config.toml
d_model = 640
vocab_size = 34761
init_std_down = 0.0
beta1 = 0.9
beta2 = 0.98
lr_head = 0.00473
decay_shape = "linear"
Each number is 128 + 32 x the weight over the matrix's rms, rounded and kept within 0 to 255. Layers, rows and columns count from 0. Numbers have three digits each.

# gate: layer 2 MLP gate, 1280x640, rms 0.0338, rows 763-776, columns 576-639
# up: layer 2 MLP up, 1280x640, rms 0.0323, rows 763-775, columns 576-639
# down: layer 2 MLP down (transposed), 1280x640, rms 0.0277, rows 763-775, columns 576-639
gate763:159092115133126141193130124185085087096146164119150127179135099132118067142131135191158111177121133145157148180122128136103075190131158168048158140125141149130142114142100136051179118095131079
up763:104121123102132128133114097067154123131126094111109119170127202154043204127170177112127091140143093122103150112157157163154096055095125106152102123091158159103125133065096133126163088110117177
down763:130089162156126150148141155113106106142141098112078103106095114109148150127124115128137115124124088145123123134176165106141128163100104073176201123142102126084093134088162140155104150114156101
gate764:138159180135124174063151125120121110088189089131126103101134080134148109125099141133156134149155049106149097142158091082165097073163075097103101145159152132168137149129098133075162147143128112
up764:138154135039155111159108074126061057096082096191162142201132121143112091145151061080162152075080202158112151096126173144086147152131122193174083058143087090108117142159133130097145126140112110
down764:131100139131115166128159144146154098178143098105129100115132135142115150155138136135120094155109132132103135099067105175097097159131134181087118123113139136130111136099106102136143146149124128
gate765:166143125160146176128133133072111134172141091086099100181151077102116119142119172141106143085183109145122118132160061125117080101112152097114142164126136104128124101135132155154123145170050194
up765:125137171161118165168086103110035104134122123189150114148119161141111090148154082108171151178120088107138087100103127139182144100139135221187138154119137143096137102027102140125106110079152121
down765:176165095087125155146131117124157151177095173163154128128085030092111084178096162118135163159114145077133146151145098087136063077138114116096075136128146178190148143106058100150108181124158089
gate766:118121118061157078109136120109178120163136107068153065129130161136130143099132150134182153113135164175130207176134146091139169128126128104146154112159046125107164130168151154091138104141125169
up766:166157091147137190106137150137101140083137163090103132141107161091124131123138179101134148116114156101141151162101145139095148188109107126126151060100143088091150141150159093034168136131130118
down766:095100101208109145138141130108087120118098167096136130141089136103072162186139105115184163070074139121126150167126070169161123118104125138102123089089144180173102205102120140119138121184132167
gate767:157093086156112138110107106074135056168154161149142105149148194127203137105096160167115056063134131130098167149161163111081106129171177168173132112115075093150129124156113116074092138137146105
up767:179058145146134142158140152173115108140096157162161122119139159152164132130162146127140092137161146171165141138176156099136150168153170132129140099169149111154072121122122090187134122108124073
down767:073216083150144099091113141148157090127092119172127143095090126115136156142067173168149133104099120171130124138143113105109109118118200145104139117063115159143094128083178135153148161124046119
gate768:064067097110198140142112097158087144159123102097111106074110127111106138150092174146124128168148146106080120140165089133155072095055136116139071145183077146148114156116130145120118132136152162
up768:136108106175119156103141137122085129101160104098197161117088104165194149104161089147122151152132120094098116131169139101126152116081121176106103048122136146092165094095099110081116091105163138
down768:146122113085152150076118122139099149122109160136102096101083090121199131113147113184101118141068193089086088165104134111109161142118117145158183103075192093155146078103120073117139141152116062
gate769:159118091110116152156106056124165131159149103143176117110163097061136127106159188111132131090142107138099181137135114138141142108174095142113121112101090078115096177106167148081107120167123149
up769:146079119168130142115135136214140089160094102060179114175101119129165130145034111139173156142092124092134147154083110095143110104194112109142116126153142135173069112132124181162169118032111082
down769:137109129111165138155116133126106152131128094130075122017104080130163113099156101092136109090155072113134157083120161101102065064095160167119138092125143150148125094104149135146190195084132153
gate770:063122186141156076193176159109128163146136127117086119156106145117096147135114128156135142134134136175094181125124142103139168083097085112131107141105158146099142140143092139150135115191177106
up770:117151115092077125138114137113135102143115133127131102167135109166182061128060128092088152159092224137100066119131155164163116118158139164116113161109089124118172135172181155116113166121115111
down770:125096114136117155158119151159150148116145155117186177147161063092132056092127120110192089120107140061146138101133109136062110099204133091124175108155034168128119119120111088088167143070187140
gate771:125116133180104102115171174126147090154094152109148183164142138111127122134097167136107143161099081149161101193136181134054208116125156143171151126176099113167157151100115130073130112072145120
up771:161085174106096112143196059172119072072114079085104145113083153115141154168174141131150133133146055155107147121046115090132108086156145119089149114104155116082092099102080099151146092117144124
down771:134191134137132133119144109175165080151125128129088163114089120125084137138133158165079130126084113178164163155183109159144087111083207153164150132145182102106182148091145144165100087039137103
gate772:075063113145149129159118064166143123132110094130091134121143141153090135181166093109136143033161133199137143195174098126124147109150119111190129139104147111204082139120088115111112133084132114
up772:193127123095117172131078078103128103091134157072117143099067169110129149129116132164138140106166145106129101139143150099075142105120091172090188135099116155131136139145103101094116076115125115
down772:081095115106076131052142121149196152165170130101174137086059104104129076138141149083108143123122135100124162100090167096149140115184169208121140138073138090120140120080120160156153157144118153
gate773:136095122070101185102106152092133189112192119069108165135148138145155174121073191134145060162108088123157089092119088120108146132139171126136120074123147111167136122130112140133137137113135083
up773:141124169170102150116176108161115107104126112142134123147109128149144135177166171106124126122190183165130124096146198092118120163183128113140112162112100130153080077134148148050133129150133134
down773:118125176059116152150141131161127115069136089068162103181119078117079084112109061132152176166148133126118147107142110142106117153128126155129145116182125151108120180183124188099112153097082114
gate774:166113129103086135143104150167205118115148135123064152134093103123110172140092166106143112088147141149149131162145131157111112140195053169176129144126145220124126089121128071098104138121123153
up774:186139216144112079159071163141130182107083163081142136133160093143167132140115112104112100096181131156101111090168141104181119115116109099114191092143141076103188118122087083088113160143119225
down774:110159131079149145136097134129115127104112120106109139077140245117124145146137181140047091118109122085144100106139146143105089231110124105146182129062119100128060090116104206193136079147084086
gate775:168129192144104109093116114073125145126143143098083121129082096174094181097193145146118068118187149145108162098170126141083091160071164077131168138161082137189184151113092091166166117104122031
up775:132157145177125087121148077157206118114167092103168098122149182109129139178165112127205102048168185169099119125128125120159128098070152119112160091152140122103152116151109130142070116146117097
down775:216097145177150084183192097131133140156099102117144110141181079138143041074137105066133132110065112100098111139153125207141159161092133118137096155162095167115083134119109148105141153125135097
gate776:130120149079170089135116128107117130135144189072110111080108093125109075164069108119110150164127103087121125095189167087113163162174082158074148158132146130116156135127139134166115098150065110